python train.py --extras=["capped logits"] --init_std_o=0.0 --max_seq_len=512
Each number is 128 + 24 x the weight over its row's rms, rounded and kept within 0 to 255. Layers, rows and columns count from 0. Numbers have three digits each. The size before them is the row's rms in percent of the matrix's.

# layer 8 MLP gate, 192x64, rms 0.444, rows 9-145, columns 0-31
085:131122135150139110137125111119084129111122129167120134153178135144136132144095139179119137113170
092:111150118101116134113116101109100177127155146123078144151141161095149136078121150114146091142106
096:138082083144176116117106107138098102153131085128133167106124184109121155153151158086122124134143
104:165112110115149068113110131148139131166141121120083116157133134105104123166140093173160086117141
098:174142150163143102164122134122106093096134174089117083171153098122109103170135084143153065125159
104:140126121152146134165113109155089134126116097146144163068154133143126085120089152126113069106166
098:130137120132131119138121100124109138094143122145190124166106091101143157142132166133116120130115
105:131108110133113100120169129094112128115102142092131109177122134137104122106127117130147117124081
095:153111088115092150164166142141128147084108129136109169114161166101142123183155126177136140136146
096:122116143146103121137145069140127122126105125154098105087157146151168117121100119129126149134198
103:161148124124137131109124124099106130113171149105085100113084161132145167082118126106140151148128
102:128180125083103112119120132155168130115077147122139106110151108180197163143078123128085124108137
104:095111132116086165110105100104126125117149155160143164132135107127102115117173194104136097122152
094:127155160128118126138134116128181169105109139137158144126143131161155123109114155114153143109100
088:116140117137172167137139127151109115148081132092100093098156109138149106158128167098142108129088
091:122118140098116134113126130168130114109129162124112142074150141146133131086143101142142143096128
093:095148099140116131119048133152110090123148126156199136142149121129133140123151115117117078147124
098:103134131123104098091130117124141168155126126113120142133112143112131141164148109179146085091113
110:152124083101139079159083110137093138117133110147104139150110138128101117143154110106096128073122
097:107116146145106063127116146149129113135119139133073094100139123139136113135119167122122163087134
100:115151159144148121089107121124089080148142138140178165107141073120143077113124157125108167082121
105:128115106158157157098119115093111146090128097115121127124079086107106112154167121144120125129159
110:178117157111173153150138100110116093136135122104127117122131110108099143081149141139142086121141
096:102192133151121124117146100097100170135127121149128119164153111143113122141086127154189096115137
105:121144142125093128116116145144132134083094144090121104068116109096117085112151137107109110122163
097:124102129121146101136111149127108100144120073141109163141072108157166148114120135113135128126166
102:145147109120118099196111133132112143110100113110132106124137093156114120135150109132151092123135
102:140174116112131099112125114157155119097150147089090090114128108132146127089116129113088126120111
100:076141109109147154121162101100102145104111157123120056116102076152128122168133154096138143113116
104:165108134103119137137122124113113106100141125100147139121168150154169077100095132115110141114108
097:096183123109123111106116150150093159120153161098136100105107121079108117126129142113111106147090
106:151110117123074084102144132121126136158159111083128158139122118101144139150104118152088086115126
105:142107122093117137136102127104141139120085150130149137113123149083147110124135099148131123137112
109:178145098125165103100116173131104110139093113125076133119122147111136151145100086129128109081186
099:129149119113120146132125122100174150139164168155113122109175109124087124128181131169129125128115
106:161121119149178109133115117126124124159130119079140173114124155139151158100150151082094129111097
096:115107061144156139101099124151142120143145140142134118090087118130120146128115131158074092147130
096:124138168093145142126089132115116137096145135130129158104084136149106136139163148171138144126106
110:155119112118100108180150123118084102147105148109132111155118138113128103149109124086112104121100
102:122140139119159132134117134116161138114127088131133137133137113165166147082141144175157174092138
093:141141147111157145098124100091141174141118118117111063089115086125138136128123125088167107125127
093:152136107131138134116150136142093110137105100121130124127143136126128152124106137198172146080139
098:114102096119120152139091127171146131068126129111163139141106147116067101134119130160113118125157
099:121127130127116061138127155099078125119089129103136088140122098096111124160142153072128108123122
103:158137113134123116167154136143145149153104171149156158115089112152126121144136163114134131097150
096:130114123132111152115109147139126088101113146166130123113097124104117134139159110178096115136102
095:126146136141108108098117176097128159124126156120167161126140163142104159118129094140124105113155
100:150149157141142099131150110132160109096168144104142139115167144131100097151149112115154147096148
094:098118108127155145114144122112151125154105133118083082089143123147145131122137126122107115091156
107:147113142129143084124106162129127107123144128164136128109095138132156118114138135166097127140145
102:145149155091097116155117080114120089128167094142153155107125117154111149117113138160099156140142
096:155113155119154139133129138128196112125144159145141158117153097145140192174134119154155129115164
108:171157172115134127137119163124112093146139117102118119119135074117162097143108101146179116146129
100:077120076114122130138093112109149124120098167130150155111111118150099142138143109124132124153104
099:133097104145159125132141087135135102109102150112137112099141095098132098099145124160152141102097
110:128143083125162141108139118140063090142183146111161079133134111138128129103155124153121163118139
098:120126114101129105196087148148111087095095136115148120177125141174086154117116125136130133089103
113:106137118087113161105113142122168106116107154083156138112135079165142144087131113073156118141125
098:154120097113161109123099129113146132118157127129089121076145113148133113137174124152117140146124
106:155113107116113173152114130126136162089133151128136162122107129109151180158109109185143113124160
092:147117093154117117112122146114133200132090126076176142114131122133137127144115123143140117111127
102:116178116086142106137085119119133111085126143108141164153098146122122105159144139123136155122132
098:148130153102121157132122131149123123122175147114141146119103062084151112120152122092114145093160
094:096155132122140107141099100114056111114135126124154102163143138131103168158152182082107108132117
094:143142145105172160134163120121120097121127173087135126135150121109132163138147154131169138124118
095:139130102160145113117139146095120093078129154160140130104103120134082096106093118122090111139106
102:168121096127106151168102122122118157130131140153149154122111159121104118139133142149161071149128
094:122099112152146132092113137130175132103148147137103152132103122130096117102111141132146139088131
110:143144108147193132132132126127101127192126140116124122141102076127116103133153106154134095106171
097:104192136146126149142113120086097108082136136142124102161175146120123130076147132128139102109158
096:191115129074118144137171132109138118123131126102136143157094136163149144124124128114137121094168
102:095182074153132131119154150102085115112122166110133115135111141158147102166111116090137109121126
108:115144160105081147174126088127130084142149133134112100124110157154120137111165168087143133112113
102:147092098125150148173148131132133173132141097101130096143151138130129144169141115105119150096113
099:109167115128134124146100128110142138158138177125135146120157098152113090121143185143163103091143
107:135118163122123145135145141119125107124119136098086137137127171180163133147132107123148148093160
106:140131103117137123156135123140110198121143112145136148060113095106140079112193119112105145125159
105:097150112094135078139125126135129076113172113123147126108138142118084082154126109121125125127135
103:135126112147132105165160119105121110140164137100129145105078118190170096166115127154117102106128
098:142100093105120156123137136066120137166141128131137169108140148140164124156145116151164098088095
107:155155095083124121127124146129150119099110085088100106098179144128136163149127076093135113114150
087:149160115156114128091104129094155114168130108143106098111150173149161163174099121149137164084111
095:140094093099131101172117151091109114116167135132208159101081148145124133123094131135141111107144
103:136138131158157100112126118124076150108122090098168114131083099092178153120152102121150102121116
099:120128135106115094090090122137079065119152112133134142115113144136134158128136120126135155112151
098:137150110160121106113140128114095118126132118133185147108117108146088109116105139108128143115108
101:124125113108139110134115153088165132123130130126126146115146123117166133195138152139088118153137
099:117183186102163106118119138109075114090125140129123124123122099162131105169110121132137112130171
098:154142164137132170132127114133122088113138125171134131123178109156093105116134141132175137144155
091:152147111092167148102118093087169112093137097134107138116103103120151141107125115112132130092083
097:144143109073109157141142126117108125107153135153135129125129109135165147115122065147106139102114
104:085090136116132152126102171175141104124144133126140122145116143165176157116160124112103103095166
098:118174139089095155094099182097109139118131124139106138154148143124136137189095106143144166127124
105:100138153124117103090123122136125103167162063165079125114146127095146112179134105140107143106158
118:165136121112170139139115141094115163146124126089168098167151138172137137187136133152144093120097
095:134142184125127168171173120104116148106116122097156192105151127153111130164128158129117131132149
112:135138127139127096105125156133128133162106117088139151142129166174130135122106142135104124121101
103:174121123097141120113150159090095133139190140094169090159097160147136132113101124142136105111110
095:146125085137130177132125159094136131136091157078130140121138092113126151118144118153150082100096
105:122116168104136104155114128070149149141122132134122159076154160137145127184126141115138129105132
106:159159110165089125149130123120108104126138124112165141127116163145117091133141136138145121135125
110:162134112103144161098089093150117112161142106098140140090118100134148129141128119123145130120158
101:211140105100144110143142143122150132121082128144120127118166103095113152132154104114125066137145
097:096146144119132126158100121147089123151124153133162086155152119136140104104142116136100140141152
088:139149156109133180150152129139138092142143128140130187127112112088105164117148103086089116134145
098:157155126085103120128126115151123139138117129127112119081123116172116116110118132083125143088129
096:162147097116119126194133146101089096115165145119123104128142107138118105086135139131110128169145
094:134167153138113159168095155124086163071138076127144151100131126114124170110169126090149127120131
095:099146106090133143125144161094122125150117114082179118146144164147143102116064149125118108129108
100:145109122088168099117137159111087101138129128120156118122115126131125144130135099123157152115137
095:134163117096113141102117092133110131133136063109128146129113123133123092137078178154149118087128
104:124158126127094089144145105111117144093111087128115141114155125126163170128131106113144120084122
096:113112173127148134110133135154135123095147094133124107113132116141138118100142040132136151142115
103:144162103163106164094120162135107132171134113143126139146157166170146145142160095135119095111136
111:126129099123148148094128131097081128128102101106106122143169086118116149147158118160109153122172
107:138132113111155163102100098100145152118131103157086115106146113131115165111142114140146082162135
106:122162134141145107093141102181074138112117123091127117129134110123091113129145137099108108135175
098:146140111124124171111150141094126149117088114131175162147102092149084116115134164124174119121083
115:112132111094141104186144141100117123094148131146116150145117175178130127143148147141150134116126
103:107149112193130142128132124126089127153133089136086101135116123140156138104131110146139130103192
091:131153133076133113121137128109133134113125127152084162115160102112167150084137154074151164117110
092:128141112095085093176114103119126113108134116149104148159155097108117158137114097090180129129121
098:141148139136181118119140131177096101139108130115092138068079098121110114143127113100115087131143
099:104135131153137126138184160094149165121081095136163115093144100121129158106126101128116096147146
104:120136119105109136091096107149137122119126153088110151110135154157086150122129132150119147102162
098:126112122070085105088130115102134181132144112093147110130111142168087088157111158117156128129098
103:125157119136128142151080155150142140180072142157127109119121158154158120144076126139106126146140
107:114127123122113120136129115129119124109074102111117106128090168120126095134110095122107172133099
093:130167120148154144132139140095132112181111104118138153102149166153139091131145130125112124113132
104:114089119095176129158101134145124114120175138118168137097093101142129104132134127138152128076135
098:152078154105112157141111113132092091134164100147119116147118132128153123134160069147152085096141
094:132127128134116123135085135176165119132172140135150119119153098109122148072144172132119094120114
095:146128141157154157103125146135124127160105120124112133113147155146174090121112063138105120148114
101:160120153158103140084108131123153167145139155143118139134086086129119108133130126134122102136108
097:172151128150104090144159095146132159105139108136140153119169128187141148112196093146127144114112
098:115153118109159187168129137119125125147089112096114119081161136153125091117180119088147130135100
091:099171139071116131144095134114096150164143090137096123123141136130119107122137138135139133124117
# layer 8 MLP up, 192x64, rms 0.469, rows 9-145, columns 0-31
098:155161123124139115110136135162158194133112144128137126137153146126128105128096118132111101094051
091:113159114116144144095141123134133138111148101139100156139102104152138106145132170127149089076090
095:127146106129156114120125119109078157128154140097088107117122134137109164127076115146141102134146
103:155148132139107155103110127110144157088131105097136172131171143177128155109118139137143097118109
097:176109141081103157142155146138136121148127131144089119115124123164139135127118134152192099133126
114:164100149136107110146145107149153112094121176120180135096087123137095120092102081117092118093127
098:124098112152144128131153113119120136120117127110073164125129175131150177158118107131137122086127
090:125079133129091106153090118109143161166190146109128115141058127127152103120151126124135090137100
096:105138143119133111136144113147106129126148120152119091119114108171121113098153128073123101124118
092:120112145141148134119084094168145143130165127141083153103161139171124104163113147112085110118137
100:111121103135135178140165108151111105111115109127113114131170162131154125136173138137132125123128
108:134092135139175118122121164115165130155127100129124144094136135134119118130081103113192126085131
095:146115108123120070111096125139118095103092139138118126137094145160146182107160147121121147115145
086:109151152125115139129143157106116135127133115110152117174126127088159144144099128070159156066144
095:127121130129169134094137132100145102149082078095093131151111147131123141103137093151103124100138
099:110126135139156150150142128133122130101180126112169149131162146111154152165142139119143141173143
081:112166093102152095141069108098135113135129109104134099121131092109135127135153146136099120113121
091:120113097129138117131163155105155147108109167107123131129131088091156122156073147168103143089151
117:116148108121129114132138182123115120093131088153139117120150135152149108130104122136075155117129
088:096151153169084105139131146136112104137131178123123098167170126143118109134102101166108172120119
091:133115149134161142154130146133159093127140152150119073126102154139154127148088132132100115110128
106:122092155069087158081081101146099138135122142158096076136164153132153135118126142126110110137113
095:092137093116124101127149114151134113092119195148124118154118137090146130143129113094093141153123
100:159121148099090152120112118121128134187101097135112181131134093160153129089136111129147115132121
102:171113152132126115097139168125149152162121130081134106121115118146129170131095106129120172100117
086:107092112144094135117171128117129144093141098112125181090139141155141124119123157149157141124124
099:156086120104123108130114119134172116114140104104120130168142135125132179101137125138119111177122
102:125121124121133088138129128163118158106098139102121116137127143160092103119129111090118138068128
090:149114141112121121119157189138128118153108124134129154138155157162099127100098095187132135125154
103:142134121137113157179169162135130140125113162148133141125086134134080142105137088122134157109133
102:135127138159147123156089175133101151131103166124176149107140093109149128134124160108162177124119
097:145106107089142124137151156116107129151143123105130138148100157103174085109120087136097136155151
098:112139122079107167133149125136121149105150153139104120116143126131154118111128118093091076152091
108:151127117129151122126125128119124114140111101135085118108120099166111121094122105117121114155118
101:095151130136203141142118104122125118153121118140139163165139173131115145106107146122142154123142
103:115157134145125138113149128156098096115127141108114128147107118133133108136138102106159125164112
089:109128077110140168163118117163105135144103140101095125102132112168107113147146107091153103167135
105:133088113153106104155178118129117133086088115131101143154152160141131101135111130101140140118101
106:144127147118120128121142080083121077132120106121118086112114130131141152110155063152104096112148
094:134140141164144135122123154103113133098145097136148156130112117139161132108142123090162160109147
099:145148138134130122164124136080160157092139153139141171128135181103106151175172151159102151174150
108:173093124151104191141184101112124103112138108121133187120146145148124128138130146140144153120111
099:148142154126206125152146135140110116126128160104130167139125095127118174168108105108112130164111
116:119132086138154088142111097099115145144133119117146151176098127109102171122149140143107141114100
102:124125142107092057154135119107119150156104169133126146119106132098134093142094157132116113100146
090:144120137095118111134093138087141128124092103148089091117113085073120126137112147154139140161145
104:126109108123132136114105122126135112092118168120139119113109140118132180163154144080110148075162
109:137138123137115134132128115105104200108089095122137160107111117136134132131098084098116102132135
084:164080140118113128075124175115141150132129137118141123103107124137165155152110127140182153110146
110:149149103103133166154108105096129125144121141086122179136122127097100154100141091086162096139154
102:111127138134115106115149137156124110138173147104137149083095129081118113125123116150112121132109
080:106175131089162123116073145092098089139149106156123114112105144142102109109124080169100147126088
107:133123136110155166139135102116157143101129125075143109205133099134117141114142120088110076144117
099:105092107106120124124136158113116077157107130087124150113106136148129121095179158101129104146129
097:141178151103133132119091122133126138119164129149118123117150110116152126135076105143121135074108
111:151145099155127133185129149136119126113150169103105131099119146128117128160172161099115153169139
104:145148166136103183127141159141177094136105118129132125123125166173128144139125115136135071087124
105:171128150121116156115112087185106132137143131136104104155133114119118119147134118145075153127136
094:129160096154134104144119131150068158128129140117148129162112143136126154095125167131146070143116
102:109133127106137088108168130100155167109168145130135184109144128131109137117145069146109132136158
098:162138132148142154124143103146086140162154096103136130138126148132120149094108084124126115149111
106:165123119156154129120122154111161089143130138127166078134164102083105134098147080148110091142124
097:106149125170137110155132111172132164084135127147167110108140167116171150100093147106121119115136
099:090153163157183100163145129112093099138124126138123126167188154114161141118162165130137105125129
088:128156131131111104132161123125153124119085151137145168095125129177106129101101117134140154095153
097:135134147122095135112110131142162172156132129152119114117140131128152117118156153138111155093116
101:116148112152135136109103120154103122122138135100168117157132117130176125082120135160076173140130
092:145119103144097104132110124099106145131091125168138157149151109165125166156104130118168122160129
117:086135166128129138117150135134156101114151137125126085159116105138099159131150086081117121129078
102:166138113121099183118105146118128133149130114142080105125169175122144157089143138145103112162107
093:124149141138106137202156145100091117107144113138122121153151109143114170131086135112085141090196
115:136112170111124125112116175108121159176129145156152138113114148106157108162148126150165138139106
096:168116079134125103102113074122126127134185147129127104096088126116082104125117100138112155121150
095:069135140116135147138105149188085136117139116070175134092174140085097106172111107101158133127141
098:150111132115122108160130132105119124142087154111133085093146110108134096117092131087124136142100
110:151143175119150164134124103122159127141126124104091147119130172170122138162152098139138136103169
098:109166122164102118131131122150135115102170139125130110116153179133065199112091161126106119163139
106:124113075131156139110120134152139122141115157115124108122142148102125157079135142079083130108120
104:145147173107174137135115141155132091155151134140115141075133099114157122106114119107114147095149
101:150137155129153123142098077169132124088109105105140076131138138149135127097125108117155121108142
106:124099126129103113166141169127118134090105127109151165137117138148171150106071095115136118137116
087:137095156108113130145119126180092107135117152081149149122083149117077144095182110103124125151120
103:166158127115179120130118156136144135163097109128124086105157104101123104158107116110076163149106
107:141106131135184172133090165127106129131138149133092157118155111130098121153138094139105145143142
110:133128139088166178136136104100142166122130153141120165139099107126109112120104094133166128140152
108:133117125130121131118114125099149134136099176084121157154120085133156121151163153077126122156123
093:117206105168111165132129120159115131115112158145132085121127170140163099120130123135101105140128
099:156168172111164119112139112131129115087122151087133152138130109066113136157171127102126119107111
101:105089168141090104144118130125132153127155127113148155127133100115111139128150114158149089125195
090:140115123129101125171175158164166151143092136114156141134146140143141132106075172122118120149155
104:171125146173133117107129095150186113157128124134112122130174140119134166098153106113154132066124
095:131120111111170111111151147113158139085098081110124116122143122103153138116111095158121148085141
099:095119099150126142090108102112132113099113121097138083155110117092128151132167091111122150116088
093:113147138100129166166158132140150143121126100080160079150119135125125066126144139146146113140142
155:173132107131152126131134167110148128112154141107195141142152104132136096125137105142141105093135
107:135120125152155135167132135126109169102119124117128149084147119143106133151085125101139163132138
114:142119122115099115120121134108108176142128158140110118135109163179164169098086105117129102134131
102:140135130082120138120147177092136118156166151097089116132150120091131175146129135159144087154070
100:140139121167175121149120082154112171111167143120142118145119129115140125122103150144139161070101
109:191104108156103150163128136162148126088106154124133130164149116074145125124132104171126114130152
124:112133106131141126113139121138119098161083165121118142188126132146126143105119083107110140136085
100:123125127151102145111083117110123120126163170128116108144112136160123113152131173141119115146112
099:143109113133146102158115160162148127130077126146114111087093120133099118131125197127127100109138
097:143090130112127129083103131098190108142135150120164151119102114175118116122114149173125124137168
083:145113094159138117130100143131190180138101144112164098145084111119124098142107091130132120146117
097:131141131117118117125141116067121138147143072174114103154083100102137135133138140140134112105132
101:135118152144114148141098103120124108175132138087129150119133118151111201168155139179130132114118
102:131162173107114127109113096176128117116148126130163132156128107121119141140108105142120135147146
096:117126134110131118123122115159148138142135110096116108094123124108172135132132145157105145140122
116:118150138093160162123144068121077095141123104123139151143135128136123183116113129129094084079144
100:149132148168132134115105143120109140149127138116131133116170104121093153145172122132113105140108
103:119132121164150107106159109077114136132081070138108170150136101122127152121147115069112118129138
093:111162131120142126159126075094126126079132131140129124151108183082099141145149177128122103130119
093:107127122160135094152126121132145172141125120103129127090099138153129105134106182126124134118104
115:141132076149163125170121154164137127125133178105155085167125096084117138138158134133087148151154
101:137116158179108143152100115104114078119113119116116145131133149147105157120180130147169099107170
104:134075118155095152122105118165099108146152125146136149107117147151158122096075168124106102127186
095:149123119125134163102124118109133106174161134136116110153114110111187128153146057152148165121119
106:126101130105121132139132132075137122120109115100174126136127126100094089081105146127116167068132
110:135151120126127102110155149150089112144170119137134138117111112092161123168111091165163146121118
082:100103114164133176139108134118130142144149147129108170085148126158149083144099161156147147117127
096:116112069137110120098106132127136160106130093173130113108137047111116155111141088138136137131086
094:136191142148135139092138093104116141099138128109152146115104160101143113115134190147108123127142
096:125115152128159142136113132112101092167093081115090112146169155184099130114098112102117158147135
103:107121146141078102125120122141146081092149157107144145123135160153095131109153076117124135103111
107:108103141091133094140118087101102078112137137174123101065120124175157124134113152130110153136141
094:157127097080097156157094154137090164160122134144104143139137110137163166130093140154135117155148
097:110138158157147160151062081158136123134118137165144137108143101135105124132106089147127122108072
098:147132131146129148130122101155139134078131142117143141105136085129136168169147165129145118132135
105:111114077135133135169137135131097114143145139089147098086133099138125105146143147138091118105119
096:082168099108110148142144131108125119158140093130127124160096136078123112131112142123136129123147
094:123160116110091124153145156157114111173148110111148125142119096106143171111124178098111132149149
088:123161144172111159140127126127101139132139117111177128160120133132083086115109165094119096114132
096:105113157111164133082124114129111099109113133192180117094149085120143090105111128136126128139129
089:073114168123098146100144099111088130092116139135109161135080112119098109126119117147153135139143
111:133104176112116149082133123104162096127129137155117120145134153144111159135090140161111184109114
097:132151133154155126139106154093129110095132152094105099142175131117147154114101107169129145137142
# layer 8 MLP down (transposed), 192x64, rms 0.46, rows 9-145, columns 0-31
093:131164119136114158181102150135148158163139135109135166190105126065170136126097143093159116139104
099:171093098142127172120132104097191117157125119120127148120128096132118141103080130103149129124145
096:140100138112139110099147142097149163087111133096164101085102125131171138125101110111126141121146
102:124143128116160134107120132129143145127147161126126110121134158105085123135112154139146138118117
101:168146170165133129154120126152130128141167139101156106124089074126083148155104140141147167120090
116:158140135143105144136104106152108173110146138146106093113119070121130117182119117110120121126098
090:102173136124123098134108138142103107086136141131131158108098118083087173152114127087148138148118
096:108130122107122131125202140152181148110099080131151113105143115118134087140109155148101131096160
097:120131139164119079113090172151097057146153123119116111134149149128136163124119159134106090100140
092:114171148172146149140134122102065134155150138125122145156115100143115093165121136138108144163113
097:134175105099130123138173135116104091116116126132142122123106101154115132171104161150108168103112
107:138112143185151146121125141096101147117185121147163169160146181111108135106118127104178125098149
100:147125109164141175136133135134143131126163136109133080123151160114131110113078137133141095111081
091:184092113158173135144131129122177100159170159122147145124163139128135100089126148145122085136118
099:164156119134109147146129151118096147103164130124124097090144130149135166124163135113153096126134
100:103067114133156123128147124131188119138091132106107126164141118149127100135147129126095145137151
088:127103159115139139104077109177120121131094134088121113120149152150132135135123127147160121136181
099:117172173160155131141112126141089164135132133126166149130130104103137110089175105121152142159150
106:109129110131108175107145095103144097119163123083104098138130121152113115100161174165114087157095
088:144089150109158101140081141099139108136131142117134109116133154150124093120157075163147115123172
100:118164136184148140130210146097119126121168118101142160130137141129109132154104091101148167156144
114:167137115116134158126172113105109124099132155104145127098126115096101115119151122139095151127091
097:181164138118147184168081162133137137152143133103120128129155114099137115137159138164101142112111
101:107114104163129099110158112139132112149165134136182133139143097111108120136164138123163107153139
114:127093118145109141150083131110059138188162137114128157114108146130162143104123128120137091145127
095:093165140153109106144169134149173130143124109115145100148112129123128122138120111153102129146168
105:128136112120135127159153122141136154138101122122117115140115104112109048129080092114118163126159
095:144102138136136189130156136118150123115133121134150143135164174139149093162111145134099115127086
096:125217106125154150122077163125099152131101167115136114146144123156125158148092131118114149143144
100:107165157109112145102198136115070098133129153160141099152078137130116148151114161133125127139100
095:121151120113176127160127110100064155125133133158111142123126180145139174103118113130123147149143
103:106135143132175110110074128131160153131112152109147108100131120102079179131129125119117135090148
101:116148141090071146142159123116098126171141125133152117091128098078135099102147115128132108172108
098:161132123166163155119152165142091145140140158083127145165150147130105152162130098123148166121121
101:130116146103114165157093137118138178135157118117111102099149127166137108122149192148129142139130
113:116093092112180097157149177130116120123093110136108172133131088112113137146143138118106141119109
102:111137117138132156125143107154109146097156135132169126101164084097143164174168156126143118148119
099:090129148107134134076122073172093100138123136138142135103109105084126124134179126086124150124115
110:140133139159125095144109119088163130132168116148188147136101114135096130161151101106169122106166
097:135087105142168139139142151107220117146087147122155131144111137110091106130122121136117102155101
094:087191134123131101105122107171168136146120103113155136155105125129183108137122122089131163112143
109:089164179113150127126150137128179117146074149114129143146130143146100081146162139166153117142116
102:148153115150127115157130148126126138096099093178098137123159130139158154093183103077127127145109
108:134097129151164163142110095122145117137059149099099109106112103146149147130140121112129104149153
102:154174124146130166154114130151121119170092158151141138130123123150131156161133150177147123130152
091:154089128148129127082144140121187133127123142103135081120132156149103115084097138125137116121094
106:121168150089141139127153099086155141087093111125082112143093119131104156119115131135145100102096
104:158125171069154163136073103127084122124101129139141115123131135152161117133166123145166108123117
095:104154129112123160091145151132152131124119176119136125142122119135116148130140120124146127128175
114:077121084144119143094115128090188149114112098103109156133137114146147129134139084138113146119137
108:160123124148157153152164120148126106153141137124131121147114147113142154092113105112122158168106
091:153098120138151133159145157140175123124095149165144145115139113103165180139184151119150092131144
107:139097156152085132155097124095143136141126135152163107096132187138156112116163105136128094121112
096:106178137118110134094149147138100125075139126132151163142168087122108103100154126113168143151115
090:145091130146171141106113105107179179128139115164162171135161119104154125118134157142094102111166
112:138110109113112111135119133131208135130125118114138132130120153126152099075152126130123108114144
100:170131172113130088117097076098093113094096145144161125108094150117125147096166169114107116102109
104:149086103120124154108134103136069117133122131159147144093109179097123111155125138146135108111140
094:106079118092113123144132151112092137117126164096130131108154137136164143130099102106161160089114
103:110183145141114113158099120154106152125118088071167131166146108118128112125128123147095161101141
097:140093135152104141147135083134167111130142144124102115116136151120124129114160102110166116164103
107:118166171111161110125168172118071135117085099121149139146123142127159138133154118114122138145126
102:159077117126123154110190141103184120091116131126129119112094092132123119126091131142135165127101
097:135103132142164110145132127127066120142091110118158156139140132122122114084113099139099132134171
099:130146143118174129112091128171081147091143139128103124095148164114146143103130099115153120141145
105:157048089154126116118112144119080126135133143143131171134169148134114146141081102113138120173141
095:101091139121164124088143114126114163175142177123124132092131152144107109156193129101129138122115
087:140158129145160161119088115124027139116173108125119098144151130108146110114103146134113151132091
113:144132123130155107096121108149125099105142106168117163155142136120173179132133169123136144111107
102:124095117109105126121109138156156073109101122081162105138082134147167109115141118123122161091079
092:137125154147155124146164111120129108132137151145140106085117153169118117167117137107132107104109
113:115184119098143125125126145139106164102137127062111126134117150135169101137099094139157167141133
094:157165126109151125100163120133149136136098105162082112131117120103168096125104128109096082130152
095:150092121148158140145121143085158130127110132149157158140118138127160185107084115119115173099149
100:113149152152128124123149122115160111154161171109121130112115170148092136140181155138081120129066
092:136063159131148122140198112115164107133087145111119151137147128136089119124102133138164125121130
095:125145145087113129154131157115133144138107109146160150133095112085098170115162103133174123100131
100:113115168154167092111120118112117126151135104112128145160161107132132109168148098145157156140176
114:129090109108120138121174143172098112121167141110146101142158131127152153149147155169146099146144
098:158162139106122084131119123105108108138117117114158140158147111145130152152147126136146123102138
101:173146112136144086115158089109135121140129141113107089121161103150091141113182133116135109093095
091:109159121146130113079141109095047142083137165130134175119142112120108146160119144123131157149171
108:114153130121123143101112098161119146152126129151091149101108185112132120123112113110160052130105
104:121175168120198101142164104115109128129135134113148155095118146139135172136185115073158133113131
103:150103133163166139104118080100164117110111102162130138123127123129155124159135118138122158132167
093:122127152146118136114160143114251135135147113137146114133129154127129148155098119142118165129126
094:122076146108148104123142131091035138154101119159145157099152132101118141151149122132107130121148
099:127096106098098151118108116117097104159148158103113106143137153136103107125060128122091153131107
101:151155134140127161101188159147153128141131108125149154139138144161125110133198135117123114128165
095:130168108106181108115167137137018086136149092134131129140131103138139146141152116145124116154112
099:115159150147129097139092137118079132126101100114133160113142109141121123115116192121124154161145
098:131130126137081146115178114123179110104138129112139118122151102120121130136114131125136121160126
097:111145107148137144109139088098112140098107119134091124141088110117157083147085135148109115175125
103:122112112138169130112073114103126152084077169152121114127121130161109169111119180143154117117150
125:188133155123110092102136094143139114164126118101158088100111128122137160124112138139150143159087
094:148071114100081163112113130104124132116159145101153132150136120129088150070123145113149116134119
107:134157137104138096120142114121180108088147139163165137112119114110111115144169144117129161116112
105:125102093143103158112094121163186138118058137146142128153125121106155101115124147087113129084109
092:101098159123137133089085123099107107118137182144123138165105136149104138169143129135120090113128
107:120113093120136122103151120100065100151118114168123133091114128131120194141074104097158130093121
113:089147107147175125105143151114148129119154151154075123153113084104178170119180140111110102100123
103:126105114157083128137142123123199162135158095139130141140196096109142117101144136152134090098118
098:123140141147129098139136108119125134137156125120144122120124133130075102054120110156152126137139
104:101142130154104163131162094133109193114110120093146139119158161122110112150091140139153115130124
089:138135123127154112124174152117206088139112136123096126113146133120156152158123140114154141109149
098:126095123114109133134116111158056108153151168161084101114111169114098119143100142142138130103124
097:107119160146169123111118111130197149186145117110133159117132135105115110108160123148130116109124
105:107135127129143102130085123111100152137112145096097137150110124144157163114090142158110100110150
095:113095128119164147143150104134100138095126108129144152127126161147147181124189125111161099080106
111:102135131145110173100136115119134144140152158151139134165108120162155108098111128121156105125154
105:102109154153146119135224139141123131090111128148175110136138139125172115145134139126133125148134
102:124111130103145142137090114101141108155161165110122143105133112124120163127120093150087096147131
094:089156118126167132116160145098115145143077101117121151135132102129158153135153103145089148123142
097:138113103124127115123119123147191146100108148121104124115148129123094125127144139124130133126132
114:104143155118136142137158146143084104143087119142076090145140099111139152157109134101092131101139
104:157119150134102194137130124135160143144109106137121124121114135145165147126162098131099113137116
106:122188101110127139135104124113157085081130124114126134081112118144131100132159175136111122113097
099:161168135148139078142073091137129148101103102147119172142138180094113126130086119099140132131134
108:124107131127114167083110159158168172170098114124105121103082103151111127112156142125120123103120
106:118119109097148124153120153106110133160141160103141157130077123118119109083146083138101071087139
082:097134146110143143097104119141114180124099111153123099147077125124112111153170137122177111144133
098:099103164100118105088118175127114134131151112131121163171162155104102136105143134156084105137129
099:120141092159120051121080112127139162117161128137138136143160165132129122088141172110141110102135
097:129136117156146114078150104124086118122129151157136139140147090124108112150148148155153130141132
101:167140125100146163131112105124139103154099134106155127092087145139143161093110143141136120103068
106:151139125130135128125136144070170117070151116125129133159146121144119083095129110120093150148121
095:138150126129176097116117107148125139096085126107141146120147130111102135117172078118198134127144
104:116141131117112114112108154162169142145155146080086129098139099117132117073096092103135137148120
095:134139141146140143082107094148110157085195119141099149131146114100161111150121110163121143085100
090:133103124095092139129186123130136126149159146152137113100115147124171152134149113119171088117140
101:163119124122135123142139152122115115163156135159151155122150140101115172137166145117137102121125
089:128151176134120119129131126138127144125129087114080126118114134120083091071105114123113109123148
097:091077137154145116142120181114160134154143119136140144136157133134130143089132099113115149138110
097:135144141073106133124104158147018119154145132119105124153146140144128148136130129115152118146149
094:113118130137146156097143102143157130135122105130158135115104109074150105146145119113110093110131
100:139156111113140144166080183157022125143112108119135151120107080110144117149113104099116099137129
094:136148139149171110101140166140103118094147091132135112172205119110175088164118090104138162149139